Part of a small language model's weights.
Size: width 64, 1 head of 64.
Architecture: LayerNorm before each block, biases.
Training: a variant of Adam for these matrices, 10225 steps.
Each number is 128 + 32 x the weight over its row's rms, rounded and kept within 0 to 255. Layers, rows and columns count from 0. The size above them is the row's rms in percent of the matrix's.

# layer 6 MLP down (transposed), 256x64, rms 0.126, rows 88-140, columns 0-63
size [ 96 105 106  93 113 114 111  92  11 103 103 111 113  88 106 113 114 111  96  77  22 120  95 119  10  86 118  90  97 142 114 111 109  73 104 108  71   5  91 113  86 114  87 110 100  11 124 122 124  99 143  71  89]
[[ 95 114 169 103 147  67 137 178  80 106 150 124 191 130 101 168  67 175 148 106 155 116 174 110 102 148 106 157 151 126  95 101  61 122 132 148 153 134 117 142  77 127 173 108  78 146 109 125 122 106 127 151 121 156 135  95 147 143 102  99 141 199 188 179]
 [128 124  85 126 190  76 101 134 131 130 143 149 121 130 180  96 145 157 146 156 110 108 114  89  62 155 136 154 110 101  84 109 100 142 212 120 120  55 151 212 117  90 121 127  99 127  75 111 145 161 136 145 156 144 112 178 161 137 153  74 149 138 131 105]
 [132 170 168 124 168 108 156 144 108 141 202 193 104  85 138 136 103 111 118 124 173 164 116 128 138 118  87 116 125 143 150 117  93 115 139 111 172  96  92 140 169 115 130 114  73 114 147 172 103  78 117 142 126 200 139 143 137  76  52  97 117  62 169 147]
 [121 116 100 151  98 151  73 129  64 137 167 162  99 145 143 129 146 118 155 184  95 140 130 140 151 171 114 161 181 161 112 166 112 131 116 115  63  78  54 164 109 149  92 102 113 136 133 137 169  96 168 150 114 185 126  66 122 117 185 141  76 119 105 137]
 [152 129  85 122 147 129 127  83 127 127 160  99 156  73 141 123 103 107 129  96 106 175 132  94 133 124  80 110 164 150 190 115 118 175  87 173 108 131  75  98 172 208  59 171 119 114 149 182 121 126 150 180 121 103 129 134 134  83 187 132 132 168 137 103]
 [170 133 138  97 190  75  95 105 119 161 136 138 157  89  74 133 127 120 152 120  79 143 148 157 169 163 195  83 150 172 136  94  78 127 105  94 111  60 136 111 126 142 148 118 160 144  81 167 108 139 163 113 126  94 131 182 141 170  89 106 137 122 104 195]
 [107  95 172 139 138 129 181 123 129  88 186 204 199 141 140 145 177 127 159 108 153 145 116 127 141 101  95 116 136 136 129 137 138 118  74  60 109  95 142 162 109 167 158 129 109 119 115  89 126 142  96 133 118 131 112 139  85 131  13 166 145 132  97 147]
 [125 163 126 111  66  99 139  78 171 165 207 204  98 152 124  75 134 114 125 158 150 164  87 147 113 133 101  77 111 116 119 136 148 129  94  77 143 142 129 179 114 136 108 124 111 144  74 125 152 163 107 173 164  62 168  96 113 118 153 119 140 134 171  95]
 [155 155 144  92  87  90 165 117 134 127 154 136 104 116  84 175 192 103 135 108 151 135 166 139 125 120 124 155 150  96 152  87 189  72  98 115 113 162 120 192 113  81  93 127  80 140 203 117 102 136 150 160 143 152  75 139  70 151 141  87  96 156 149  94]
 [130 170 117 101 128 111 131 118 107 128 110 146 156 115 131 109 127 109 127 148  88 133 109  89 146 147  80 181 109  72 153 104 147 117 117 108 182  98 160 133 157  62 114 154 107 119 192 139 105  93  73 110  72 130 146 176 119 149 201 206 114 202 130 121]
 [116 135  91 155 138  97 171 117 184 143 104  80  77 162 150  88 156  99 191  89 143 128 114 136 114 160 120 113 109 150 169 123  81 151 113  60 148 121 153 128 103 150 136 127  95 139  47 136 184 148 138  99  87 108  74 132 193 139 118 159 142 113 187 120]
 [ 70 140 122 174 117 129 125 108 115 122 128 189 155 135 136 173 129 178  84 115 148 164 140 172 105 169 142  85 106 177 120  54  93 154 126 131 144 202 137 141 113 196  59 113  71  92  99 165 133 104 146 135 117 143 119 112 105  94 137 112 147  72 134 137]
 [138  92 145  87  54 178 123 113 140 112 138  95 140 137 141 125 179 102 123 113 118 137 177 163 137 100  89  77  80 135 201 128 135 146 165 116 112 217 116 145 129 139 195 106 143 162 123 138  89 116  76  81 147 124 160  76 103 145 133 153  98 105 124 162]
 [136  79 134 112 147 122 138 170 149 117 118 116 155  85 126 171 144 101 115 146 133 109  45 109 122 146 161 114  76 153 101 111 111 100 155  92 192 164 155  93 149  59  64 104  96 111 127 165 184 164 172 112 109 138 163 108 148  62 167 156 159 135 121 144]
 [126  71 159 118 144  82 184 144 118 143 129 115 135 157 124 180 123 162 109 102  34 163  90 176 131 106 101 100 148 126 134 105 122 123 111 111 114 107 131 144 146 146 101  45 143 187 134 174 137 169 141 102 156 146 129 149 169  61 164  98 113 185 102 135]
 [131 161 127 174  84 114 165  44 193 169 145 172 102 108 156  75 153 154 149 144 115  79 143 142  94 125 103 138 132 121 167 146 142 122  60 119 143 153 138 154 111 143 118 123  85  85 174 150  81 133 150  65 130 122  81 158 144  95 162 183 105 150 124 140]
 [103 158 138 116 220 158 120  80 105 163 133 192  66 140  89  99 136 120 128 120 125 119 114  95  67  96  99 125 121  91 128  72 106 130 137 149 152 147 162  99 129 125 138 147 163 136 119 149 160  81 206 182 122 141 167 153 101 129 143 172  91  79 124 150]
 [126  59 128 158 103 116 177 114 103 154 172 125 138  65 115  80 204  89  92 123 136 105 104  94 156 137 103 163  83 117 107 116 148  97 104 104 143 160 147 181 166 157 128 146 125  54 146 142 147 153 136 121 159 164 127 153 113 116 109 124 123  81 177 201]
 [160  66 171 160 120 188 150 171 109 111 152  97 150  78 124 151 128  91 143  79 134 168 102  99 131 128  59 106 129 108 143 159 145 124  86 167 108 130  99 160 107 151 190  96 105 159  78  94 108 141 145  96 132 163  86 165 170 187 164 104 136 161 112 109]
 [170  39  65 166 141 108 204 105 166 137 121 119 115 108 122 127  74 173 141  95 159 137 118 109 169 128 123 176 169 149 118 116 152 106 100 108 153 127 147 130 137 172 142  92 140 157  94 126 141 121 149 190  99 141  86 128  81 123 109 108  48  94 141 106]
 [119 131  96 136 101  96 198 108 121 124 133 166 105 119 111 117 141 133 103 131 142 114 135 106 133 111  83 174 119 193 124 124 204  95  77 119 202 162  96 161 118 124 146 121 138  83 173 206 114  82 126  87 137 125 130 158 135 143  83 138  50 165 146 122]
 [121 113 164 125 142  87  84 102 192 129 110  82 107 148 106  84 125 103 193 147 124 140 151  91 157 172 159 110 191  97 163 127 112 108 116 112 111  91 120  82 178 116 116 140  83  95 179 116  97 189 128 103 162 106 156 179  76 147 144 147 167 139 112 180]
 [136 141 110 115 135 187 179 102 156 140 187 141 137 183 117 109  82 100 137 123 121 142  92 111 106 101  62 105 144 155  64 165 150 144 105 176 118 117 120 196 180 123  97 151 108 114 119 110 102 106  83  85 157 123  58 161 141 157 118 182 172 122 102 121]
 [182 162 103 129  71 139 107  94 177 134 104 149  97  72 107 106 152  98 156 154 139 129 149 122 155 103  77 119 149  84 164 136  72 134 166 133 116 157 144 125 163 121 119 158 130 141 151 192  70 122 114  83  62 151 146 135 128 121 222 158  87 151 141 116]
 [139 148 114 132 122 106  73  87 128  99  75 131 128 176 127  71 164 111 142 119 197 126 106  62  96 133 117 116  32  69 116 143 128 110  63 104 101 118 159  62 109 142 101 119 111 164  97  93 149 122 152 161 109 114 126 135 121 151 156 116 164  80 111 142]
 [124  53 108 147 125  88 113 148 137 128 168  95 146 126 122 141 114 171 149 149 133 161 174  92 101 146 125 116  99 133 165 137  79 200 137 146 153 117  86 115 146 117 181 108 153 170  71 115  54 116 128 124 147 145 125 141 195 153  51 103 115 139  76 165]
 [154  83 119 157 102 131 157 168  83 152 149 158 147 123  95 130 198 165 133  91 113 145 185 150 164 145 132  98 114 163  68  93 116 141 156 102  86 141 131 122 156 165 145 177 127  73 128 137 112 102  84  92 124 138  83  93 118 148  91  52 111 127 136 202]
 [109 173  89 128 148  56 139 126 142 147 120 124 124 135 116 131 173  85 116 188 121 155  80 131  92 121 152 151 113 102 116 223 157 127 125  82 164 109 177 138 130 107  88  89  67 118  92 123 187 118 123 138 149 159 121  79 134 105 191 182 134 148 117 104]
 [ 77 133 108 151 177 124 134 121  47 126 140 163 141 141 180 104 147 127  71 167 118 119 177 144 127 105 155 236 124 169 104 125 106 138  98  79  81 168 112 158 136 127 117 136 128  67 166 108 111 123  65 127 146 122 116 105 135 165 127 129 115 180 118 113]
 [170 180 159  93 119 111 159 142 148 143 116 116  95  63 106 150 112 116 146  75 199 110 131 110 145 170 121 127 212  70 111 182  90 159 145 152 138 108 145  77  90 121 183 115 103 120  92 161 128 113 147  82 101 130 109 177 136 160 120 105  80 110 119 134]
 [175 110  91  94 158 138 161 100 141 137 123 175 141 138 109 119  95  82 137 172 104  92  94 109 127  93 111 165 123 110 168 106  78 111  84 136 124 201 171 122 141 135  68 155 111 183 147 132 156 165 165 102 150 159 139 127 143  44 106 100 103 176 164  87]
 [ 99 145  62 116 124 133  80 110 128 146 105 152 138 112 165  91 189 130 164  89  82  90 145  85 107 144 131 157 181 140 100 132 133 150 161  87 119 101 125 143 162 148  56 196 137  91 161 102 139 198 118 138 127 154  91 136 125 183  79 150  97 175 131 136]
 [118 174 100 137 150 111  93 104 156 156 101  81 128 179 173 109 145 104 116 149 202 149 165 147 147  77 125 139  33 128 154 110 156  70 104  89 109 146  74 146  95 101 134 150 136 120 113 164 128 175 137 135 154  97 123 123 131 161 158 116  94 103 195  88]
 [116  90 145 132 186 172 139 182 106 106  96 152  61 108 109 138  83 117 155 145 120 142 186 143  66 137  99 142 133 121 121 109  77  94 117  60 150 114 123 103 148  88 120 115 104 168 145 186 149 126 191 195 166 173 109 140  90 107 159 105 123 131 106 145]
 [134 124 135  82  77 149 122 141 127 143 122  86  96  80 167 207 116 115 142  83 150 127 150 100  71 109 112 142  71 181 161 156 119 133 153 128 192 149 125 139 148 151 152  98 130 122  63 145 139 165 154 200 142 149 127 106  48  92 129 130  99 128 154 104]
 [159 117 119  92 132 141 103  81 122 154 111 136 120 108 142 138  85 163 150  83 103 171 175 112 112 154 112 117 146 115 180 161 142 189 165  57 116  63  55 159 148  96 143  95 142 140  99 124 126 141  68 145 137 162 149 131 134 157 175 100  70 181 160 145]
 [ 93 160 126 154 101 117 119 162 127 126 159 143 210  79 108 101 130 126 146 192 102  95 179 145 104 129 125 105 114 123 121 121 158 109 151  98 105 167 208 172 131 126 112 138  98 150  78  79 125 174 151  79 113 141  81 110 183 131 178  99 153  93  89  95]
 [118 157 113 111 106  99 153 117 153  99 188  98 140  59 102 142 136 153 139  74  89 133 125 148 176 120 168 107 163 113 200  55 123 113 132  72  85 129  62 156  96  71  93 113 126  97 147 126 161 155 110 132 135 165 131  89 106  99 110 112 138 173 106  95]
 [182 187 141  97 106 119 114 147 138 103 133 165 111 121 158 202 117 120 163 162 122 151  84 106 177  89  84  93 115  84 139 137 120 233 195  85 148 107 149 130  90 119 129 119  91 122 123  95 105 138 101 145 120 112  78 128 109  98 124 166 122 177 110 142]
 [ 92 186 180 116 159 168  99 123 149 169  49 135  79 161 103 151 144 120 172  97 112 131 143  86 125 122 169 129 123 170 144 114 132 109 113 152 142 111 134 121 135 105  93 155 141  21 185 109  87 136 156  91 129  86 121 144 116 177 159 127  99 137 175 139]
 [131 181 102 169 102  93 133 156 168 151 117 106 122 120 115 164 149 168 127 111 153 136 103 159 141 108 155  85 112 118 154 168  94  91 127 137 114 142 119 136 152  44 172 127 163  77 164 167  94  14 100 107  92 127 157 173 163 127  84 137 155 124 138 123]
 [ 64 137 181 145 123 155 134 129  86 138 131 140 142 136  93 132 103 104 156 142 104 102 134 117 156 126 121 200  91 145 132 104 150 185 154 101 113 129 106 108   8 149 131 142 121 109  89 143 125 127 131 173 142  99 149 168 213 117 123 120 111 125  89 192]
 [142 120 106 132  78 166 166  85 123 155 120 130 158 116 149 231 106 133 151 104 147 132 149 169  99 157 128 161 135 119 141  91  63 142  91 139 162 117  78 146  95 145 144 183 146 147 160 167 114 124 125  42 117  80 115 169  92  71 135 125 134 123 105  94]
 [196 146  92  81 131 108 131 147 118 171 126 136 106 122 183 142  99 131 170 119 146 141  84 112 121 116 127 142  91  81 122 144 193 129 172  49 159 194 158 134 110 136 122 170  51 113  89  55 128 119 114 123 156 136 118 139 125  95 182 146 137  97 137 122]
 [ 79 140  83 138 112  96 114 112 121 175 165 149 134 135 161 209 155 132 109 169 117 120  75 127 147 143 159  80 163 123 182 104 139  92  89 131  82 131 102 166  62 102 105  85 168 171 130 162  99 134 126 144 147 144 147 131 105 136 138 197  98 160 125  65]
 [162 146 108 118  73  99 194 181 136 119 174 131 115  60 136 163 132  98 122 143  92 127 168 135 184  99 123 164 169 167 144 119 156 148 117  91 162 146  82 189 145  88 103 123 177  80 131 167 142 163 118  80 128 154 121 142 162 105  80  93  85 142 112 130]
 [ 80 171 141 204  78 106 128  54 168 122 104 103  69 138 114  91 153 168 148 170 143  97 106 123 169 126 112 139 128 135 144 134 151  89  90 157 149 152 127 143 154 151 131 177 126 127 155 146  69 164 123  73  93  99 114 176 133  96  87 196 143 113 129 132]
 [128 156 136 119 119  91 168  98  74 159 163 191 104  99 136  91 111 152 175 192 176 156 110 110  82 143 134  78 129 110 130 132  62 158 111 134 111 137 149 101 130  88 138 113  72 175 126 138 136 152 111  91 185 128  95 150 177 143  77 111 160 124 102 188]
 [180 180  92 153 130 136  63 146 165 127  79 150 110 111 120  85 121 112 120 147 116  83 115  96 115 140 197 101 150 123 159 124 144 117 112 180 139 126 122 125 115 149 114 130 186  56 131  52 143 137 173 204 135  86 146 170 122 147  87 121 115 154 143 168]
 [105 116 188 134 120 100 163 107 100 172 127 154 153 112  93 151  66 141 142 109 191  79 122 146 123 111 157 147 105 103 182  99  99 160 102  94 136 102 128 170 157 118 162  95 150 103 158 189 134 119  92 140 132 140 166  97 136 113 163  90  67 212  81 125]
 [112 190 217 151  94  91 124 141 134 161 131  98  81 158 118 172 146 152 141 169 113 106 104 164 144 127 151 122 109  80 144 121 183 114 143  76 115 173 166  93 103 119 140 175 115  59 100  79 112 120 112  91 124 155 122 162 119 103 166 134 132  69 108  87]
 [103 108 125 127 134 142 171 144 154 140 187 113 133 119  99 119 136 134 153  85 165 144 135 111 139 105 112 102  91  94 100 117  55 158  74 157 145 188 179 123 181 134 144  64  99 103 149 174  86 106 177 187  77 117 183 119  91 171 107 120 107 160 121 116]
 [148  86 180 113 160  99 124 133  89 129 145 180 154 102 194 144 114 129  95 133  90 130 145 120 178 169 153 145  97 134 107 159 147 178 118 137 173 108 134 116  94  97 159 122 100  47 143 197 112 111  94 166 101 139  92 138 145  84 135 126  56 143 153  75]]
# layer 6 MLP up, 256x64, rms 0.148, rows 89-140, columns 0-63
size [100 114  86 107 110 106  95  19  93 111 124 112  88 101 100 110 124  93  91  31 117  89 109  15  97 114 100  91 125 110 111 110  92 100 106  74  11 110 117  77 113  97 108  95  16 111 111 126  96 133  83 107]
[[163 123 106 135 104 100 139 140 168  77 148 161 128 155 100 124  70 112 141  89 163  81  95 124 146 145 137 131 101 143 141  98 168 104 147  91 121 124 130  78 139 167 137 171  93 115 211 100 153  68  88 121 113 111 152 206 151 169 122 124 109 127 145  42]
 [132 183  93 151 147 152  63  70 123 116 125 151  93 142 146 106 124 161 151 160  98  87 148 116 128  88 139 114  78  79 207 156 138 115 146 125 140 124  84 174 123 202 121 159 100  84 143 157 172 195 138 138 136 115 130 163 131 123  96  97 157 141  88 171]
 [113 104 132 104 132 144 100 183 122 121 108 145 116 127 127  84 152 134 110  89 122 144 139 110 195  96 180 173 108 157 115 200 146 156 119  95  90 116  68 144  92 152 127 110  79 144 124 166 145 189 187 151 155 137 114  75 103 144  45  92 134  85 115 115]
 [138 125 161 140 101 138 149 116  87 147 123  89 115 163 112 124 154 148  94 147 204 117 120 221  66 120 158 141 124 117 114  99 167 125 124 140 139 136 160  92 131  90  84 173 112  87 152 121 122  76 140  88 115 148 200 137 136 144 133 160 175 161  69  70]
 [133 160 140  88 184 126 126 167 166 113 148 162 174  83 102 154 126 121  69  77 132 118 162 178 152 114  86 207 115 147 100 142 141 103 115 121 126 175  81 125  88 146 174 177 156 102 153 135 163  76 137 100 138 113 150  91 137 168 104  96 112  63 120 108]
 [161 113 150 146  70 195  87 131  98 136 179 156  94 151  53 102  83 109 151  96 133 113 135 171 159 196 165 100 141 145 104 170 186 114  87 110 129 182  90 104 147 161 114 108 100 121  95 112 111 139 160 117 177 129 120 126 144 116  95 104 152 103  94 171]
 [114  72 171 159  73 134  80 173 153 118 118 194 120  90 156 128  93 128 128 148  97  56 145 133 155  97 132 150 122 166 145 125 140 128 126 150 149 213 149 102 110 149 133 100  88 125  99 125  91 113 123  48 103  87 146 189 154 161 149  96 116 123 141  97]
 [131  73 154 125  92 120 169 132 141 144 148 127 232 116 100 150 155 148 138 161 173 161 159  98 133  94 119 105  80 161 146 144 156 202  97 166 138 103  60 165 124 149  83 145 127 154 131 145 130 148 141 102 171 163 126 184 102 164 126 110 154 132 172  93]
 [ 83 128 111  85 144 145 136  85  87  99 125 135 110 149  61 159 136 118 168  85 179 134 131 144 144 140 166  96 134 170 147 124 144 134 121 197 141 169 104 126  56 180 145 156 146  95 116 128 186 170 151 111 163 149  62  53 171 124 127 101 133 124 142 146]
 [181 199 141 108 108 145  39 164  95 139 114 198 171  97 159 111  80 178 146 104 126 138 130 145 115  81 123 125 131 121 124 110 144 104  79 163 105 173 137 112 111 207 121 152 137 109 116 148  79 163 117 121 119 176 111 142 149 150 107 137 118  86  80 125]
 [138 167 113 147 188 114  41 104 160  93  86 111 149 127 147 132 130 179 114 181 136 119 155 135 111 107 137 124  50 139 113 118 167 121 117 141  76 127  89 135  93 139 122 158 111 100 204 150 160 151 135 138  46 128 157  96 168  98 118  99 154 168 113 142]
 [134 156  86 135 190 100 111 124 147 143  90 118 114 151  67 167 125 138 134 140 135  65 115 103  88 131 160 172 104 101 100  83 169 122 150 154 127 119  93  99 150  55 133 202 149  90 135 113 149  80 131 152 148 116 168 134 152 126 141 108 223 168 127 143]
 [197 100 133 154 133  93 121 136 107 158 129 109 133  99 154 144 175 144 120  64 122 151 154 173  96 128  85 110 149 113 108 163 121 125  50 134  97 151 146  90 121 139 158 105 124 103 123 110 131  84 213 153 170 106 158 197  55 143 115 159 134  92 150 154]
 [158 190 134 116 145 158  85 140 155  90  98 110  71 104 129 124 156 150  85 146 188 135 113 107 162  78 131 175  82 135 138 176 112  74 105 123 185 141 121 116 144 162 124 125 135  83 124 114 151 152 186 150 155 146 128 101  91 164 113 136 116  69 182 197]
 [143 113 160 124 122 122 137 170 122 140 129 130 117 163  64 218 156  66 131 173 127 134  95 115 156 152 167  85 164 114  73  68 131  76 157 132 143 116 139  86 132  98 115 138 178 147 114 108 114  82 126 144 100 120 189 127  81 111  63 129 169 114 162 115]
 [ 90  95  84 136 121 166 104 135  71  66 175 144 167 222 117 105 114 155  89  98 109 143 115 116 137 139 113 129 188 134 172  95 148 116 122 111 133 188 104 154 121 194 122 115 144 119  97 175  98 100 108 160 173 132 114  99 159 100  71  96 150 129 124 154]
 [101 103 108 112  56 169 161 121  77 123 127 146 139 151  72 129  95 148 115 114 158  88  96 130 136 184 188 115 133 105  96 160 153 151  64 136 101 203 105 131 123 159 157 144 149 124  71 160 130 138  97 108 160 154 117 121 142 104  70 132 187 151 107 181]
 [117 118 108 153 130 119 173 155 181  97 179 123 147 193  89 113 136 111 107 120 125  56 140 206  88 160 175 175 119 167  64 145 117  82 129 124 103 151 130  83 121 137  91 162 125  85  74 153 157 157  86  92 120  98 145 101 135 107 158  96 127 101 118 136]
 [117 140 163 116 122 121  49 111 121  78 157 114 125 174 150 161 119 108  95 175 136  95 165  92 128 159 104  91 123  74 111 159 137  91  94  78 148 164 134  89 162 138 117 142 179 135 128 172 164  84  65  78 122 114 122 129 131 143 130 158 207 169 160 153]
 [119  87 154 162 134 119 122 105 157 161 141 125 169  64 109 108 129 144 149 153 115  78 109 110 122 158 127 152 120  86  99 158 130 106  82 132  36  58 199 116 129 170 144  96 115 144 162 125  99 150 140 125 143 156 129 126  37 196 121 118 137 165 126 143]
 [105 137  81  96 177 117 111 123 102 135 154 131 107  44  80 146  78  98  85 159 126 114 115 159 127 124 114 182 152 111 150  82 161 161 130 121 147 176 120 113 146 161 163 197 212  62 136 142 148 101 106 118 146 151 125 107 175 138  97 145 150  99 109 101]
 [188 133 170 133  68 107 100 135  55 171  82 172  67 163 131 163 150  99 117 119 144  98  99  93 114 140  67 102  88 128 123 141 146 119 119 147 136 113 131 144  96 140 187 119  62 155  78 117 134  77 186  86 123 138 127 180 117 129 113 105 154 145 131 124]
 [121 123 158 129 169 135 135 148  97 131 119 125 103 191  68 119 108 140 104 107 144  61 120 112 129 148 208 170  83 144 109 109 190 128 124 140 160 141 102 100  83 130 128  88 125  71 126 146 157 149 120 163 166  91  67 104 158 144 165  80 175  90 165 166]
 [120 205 102  98 141 162 143 141 113 167 164 127  74 129 157 188 108 134 136 145  82 192 142 144 149 197 113 105 151 175 176 143 127 143 165 155 192 177 103 130 159 114 134 106 177 126 181 155 100 165 139 148 145  93 117 164 158 105 143  83 150 140 126 118]
 [148 184 129 197 104 103 121 149 162 130 176 123 124 116  73 110 170 145 108 150  91 130  72 159 141 152 120 140 122 126 131  87 176 135 110 111  55 141 120 141  88 126 109 160 107 131 144 121 103 182  67 103 116 119 129 104 122 110 135 118 233 116 151  64]
 [112 182 161 148 160 126 112 149 191 147  81 145 166 142 102 149 166 129 132 168  95 119 147 134 100 139 114 157 141 138 102 104 154 132  96 128  66 150 125 178 104  84 173 134 191  80 197 113 138 131 137 110 122 140 140  84 149  83 116  89 187  86 183  85]
 [131  93  78 160 119 143 122 109  77  77 150 196 108  96 104 146 127 182 106 131 141 108  95 205  95 106 101 103  56 109 147 129 144 147 125 135 187 201 120 165 135 123 134 106 176 116  95 131  95 142 109  72 166 115 103 173 123 120 141 165 104 148  96 124]
 [109 111 129 162 134 142 154 112 202 146  85 156 149 138 103 197 105 126 127  98 148 126  66 121 132 145 122  17 106 130 103  83 145  93 187 160 159  86 128  85 110 144 178 104 130 124 156 126 135 131 155  78  60 118 159 123 125 108 120 146 143  91 131 138]
 [129 102 137 156 139 130 121 185 134 109 130 117 111 170 112 118  89 133  90 172 110 103 114 143 128  88 171 121 101 153 133 162 170  49 144 154 109 109 108 146 144 125 127 105 136  53 155 126 197 118 160 183 114  80 176 114  85 140 134  89 160  55 145  68]
 [133 158 121 133 164 122 109 174 207 137 111 187  77 144 115 158 124 175  77 127 156 141 103 132 117 137 104  87  66  87 151 122  99  90 127  98 135  92 145 136 129 133 116 150 142  99 128 118 137 148 140 160 116 162 176 154  84 194 101 158 116  58 202 105]
 [209 112 163 118 166  76 114 177 133  68  98 131 119 124 161 156 131 142 164 157 127 117 168 147 124 138 191 110  82 154  96 125 168  80 102 112  93 116 134 157 113  87 151 128 110 110 194 107 128 125 174 145 118  76 140 151 101 123 115 118 158  99 208  92]
 [114  95  87 123 134  89 138 117 157 173  89 134 118 138  75 129 165 113 120 102 132 140 115 179  91 216 129 116 160  84 130  84 174 109 129 141  56 109 111 119 100 129 164 153 148  76 133 144 220  63 171 149 171 129 103 131 142 116 141 146 133 129 114 106]
 [141 218 161  84 164 127 149 127 130  98 155 141 135 135 148 131 112 149 106 163 142 151  96  91 100 100 143 156  57 118 122 169 118  85  82 137  91 141  94 103 103 121 136 187 187 101 180 139 116 149  69 103 114 104 175 105 123 114 131  60 101 162 158 154]
 [ 91  78 102 125 141 132 148 123  60 118  43 175  88 168 111 125 169 153 146 165 109 137 122 167 125 123 119  87  56 152 170 159 158 108 124 122 153 140 131 138 148 120 166 157 178 107 146 113 180  81 100 162 141 118 159  88 140  99  63 129 128 113 178 151]
 [107 111 177 111 105 130 163 114 122 118 122 224 132 139 126 167 112  96 173  65 127 136 108 146 150 181 138  65  85  81 161 146 130 158  69  87 135 136  98 114 124 158 137 101 157 129  90 166 148 135  47  94 131 117 149 106 167 140  88 129 110 172 140 153]
 [131 211 128 178 123  96  91  81 115 149 134 170  98 102 156 114 149 160 172 154 136  22 144  91 138 114 132 155 190 101 146 116 122 141  89 112 139 154 107 141 106 157 122 160 202 132 124 140 113 183  82  82 141 132 132 141 119  70 139 119 136 137 131 148]
 [152  94 175 128 100 121 157 144 107 140 137 145 151 205 130 174 193 146 115 120 200 106 172 133 172  88 133 176 121  84 113 136 148 195 130 197 145 106 124 143 142 168 111 188 123 157 138 121 134 162 128 139 113 128 159 176 163 150 151 184 136 104 168 131]
 [153 151 118 179 133 112 114 146 122  77 138 159 151 138 118 181  75 148 134 164 186  81 131 119 109 127 130  78  69 156 120 178 151 112 109 136 117  98 119  46 175 133 119 134 120 122 189 120 156 156 119 158  95  66 173 156 143  77  85  91 165 135 148 111]
 [136 108 148 155 102  95 127 126 135 143 146 120 101 110  82 164 137 160 122 179 180 135  96 190 129 143 164  96  68 114 146  69 124 141  98 163  93 143 159  65  56 119 202 116  98  64 124 132 137 156 168  93 137 121 165 154 109  77 132 156 126  98 116 147]
 [ 93 143 139  84 125 142 166 106 106 149  98 118 125 190 111  69 142 121 117 150 147  93 108 160  85 166 127 130 170 126 131 141 112 107 116 150 129  64  97 133 165  39 151 129 176 155 183 133 185 141 143 149 169 121 140 149 145 135  83 128 144 211  96  81]
 [122 130  80 153  95 121 147 110 142 102  69 167 101 117 113  71 161 129 131 186 149  97 128 157 112 157 171  72 142 129 188 141 114 151 121 133 124 185 149 171 133 215  95 111 174  66 117 110  97  95 185 151  84 129 119 138 105 172 114 134 119  93 124 136]
 [122 123 182 142 167  62 160 104  92 165 140 112 169 179  94 112  67 132 113 145 138  70  84 151 110 162 161 119 128 109 152 132 155 144  81 141  87 166 138 115 153 123 119 160 143 125  95 145 174 101 147  50 159  93 165 146 134 110 130 116 155 171  91 197]
 [118 130 134  81 151 158 112 163 171 110  81 112  45 140 124 180 142 177  83 163 137  64 102 181 125 123 140 131 116 195 134 155 164 123 110 122 169  92 123 158 132  95 163 136 118 101 165 123 226  98 149 139 139 117 131 128 100  93  99 151 152 102 135 108]
 [ 87 131 150 152 173 156 137 157 127  75 109 185  85 183 106 135 144 126 110  51 161 102 101 130 187 113 111 108 143 163 158 155 160  60 118  75 161 191 109 115 151 171 105 169 101 105 127 135 129 134 155 148 120 118 135 105 117 172 112 128 121  57 143  95]
 [132  41 172  88  89 117 144 107 124 108 100 158 118 113  87 143 141 174 137 142 187  96 113 121 163  57  97 164 110  59 115  91 125 152  57 113  83  83  90 116 114 128  94 133  87 143 163 113 156 135 144 144 141  85 119 156 113 164 146 157 159 104 132 152]
 [175  87 163 119  91 143  97 183 132 158 131 132  45 115  69 167 155 113 131 132 100 185  93 115 137 181 186 148  79 142  82  86 196 106 159 138 118 134 105 101 136 149 109 143 122 113  84 144 117 101 121 173  96 120 184 125  79 135  96 147 133 142 122 133]
 [133 117 125 121 108 174 164 155 168  94 159 213 132  70 106 150 130 162  96 133 164 138 127  96 144 138 106 135 104  92 126 168  94  78  81 101 128 175 112 111 103 188 152 126 106 119 146 116 110  67 147  98 134  97 143 147 108 174  82 146 117  57 179 166]
 [146 151 143 142 101 110 139 141  78 115 151 138 133 185 139 104 133 123 102 162 181 119  41 120 139  98 203  92 135 117 165 134 141 106 158 156 101 136 118 157 119  97 112 135 173  97 138 117 150 161 178 118 111  98 134 135 136 151  81  98 193 121 135  20]
 [104  93 111  88 155 128  71 161 202 193 124 193 114 147 127 125 136 127 181  78  93 156 128 138 155 130  95 142 105 100 116 149 161 131  93 147 149 116 119 121  98 150 124  98 174  68 135 107 131  67 168 146 147 184 121  89 127 115 132 104 148  83 196 112]
 [216 205 165 132 124  75  97 124 109 139 125 100  94 131 135  98 213 175 140 171 148 110  81 122 131 120 151  80 109 115 169 102 158 130 122 114  73 116 124 119 104 132 124 117 154 112 163 122 163 115 190 127 101 114 179 150  96  80 114  84 147 118 152 130]
 [135  98 109 126 155  78  84  79 123 158 174 128  93 129 135 113 167  77 101 128 153 102 185 147 140 146 104 169  81  82 101 147 134 180  90 129  87 138 109 141  71 133 176  70 120 122 122 171 136  68 102 128 123  99 142 137  80 129 150 131 170 180  63 121]
 [ 97 193 138 147 103 119 101 132 184 118 129 178 160 192 116 102 124 164  99  93 185 156 103 213 126 192  91 149 153 114 202 146 122 100  79 120 108 113 156 162  90 140 114 114 166  92 128 131 125 151 139  88 108 123 121 124 100 140 133 150 115  83 104  87]]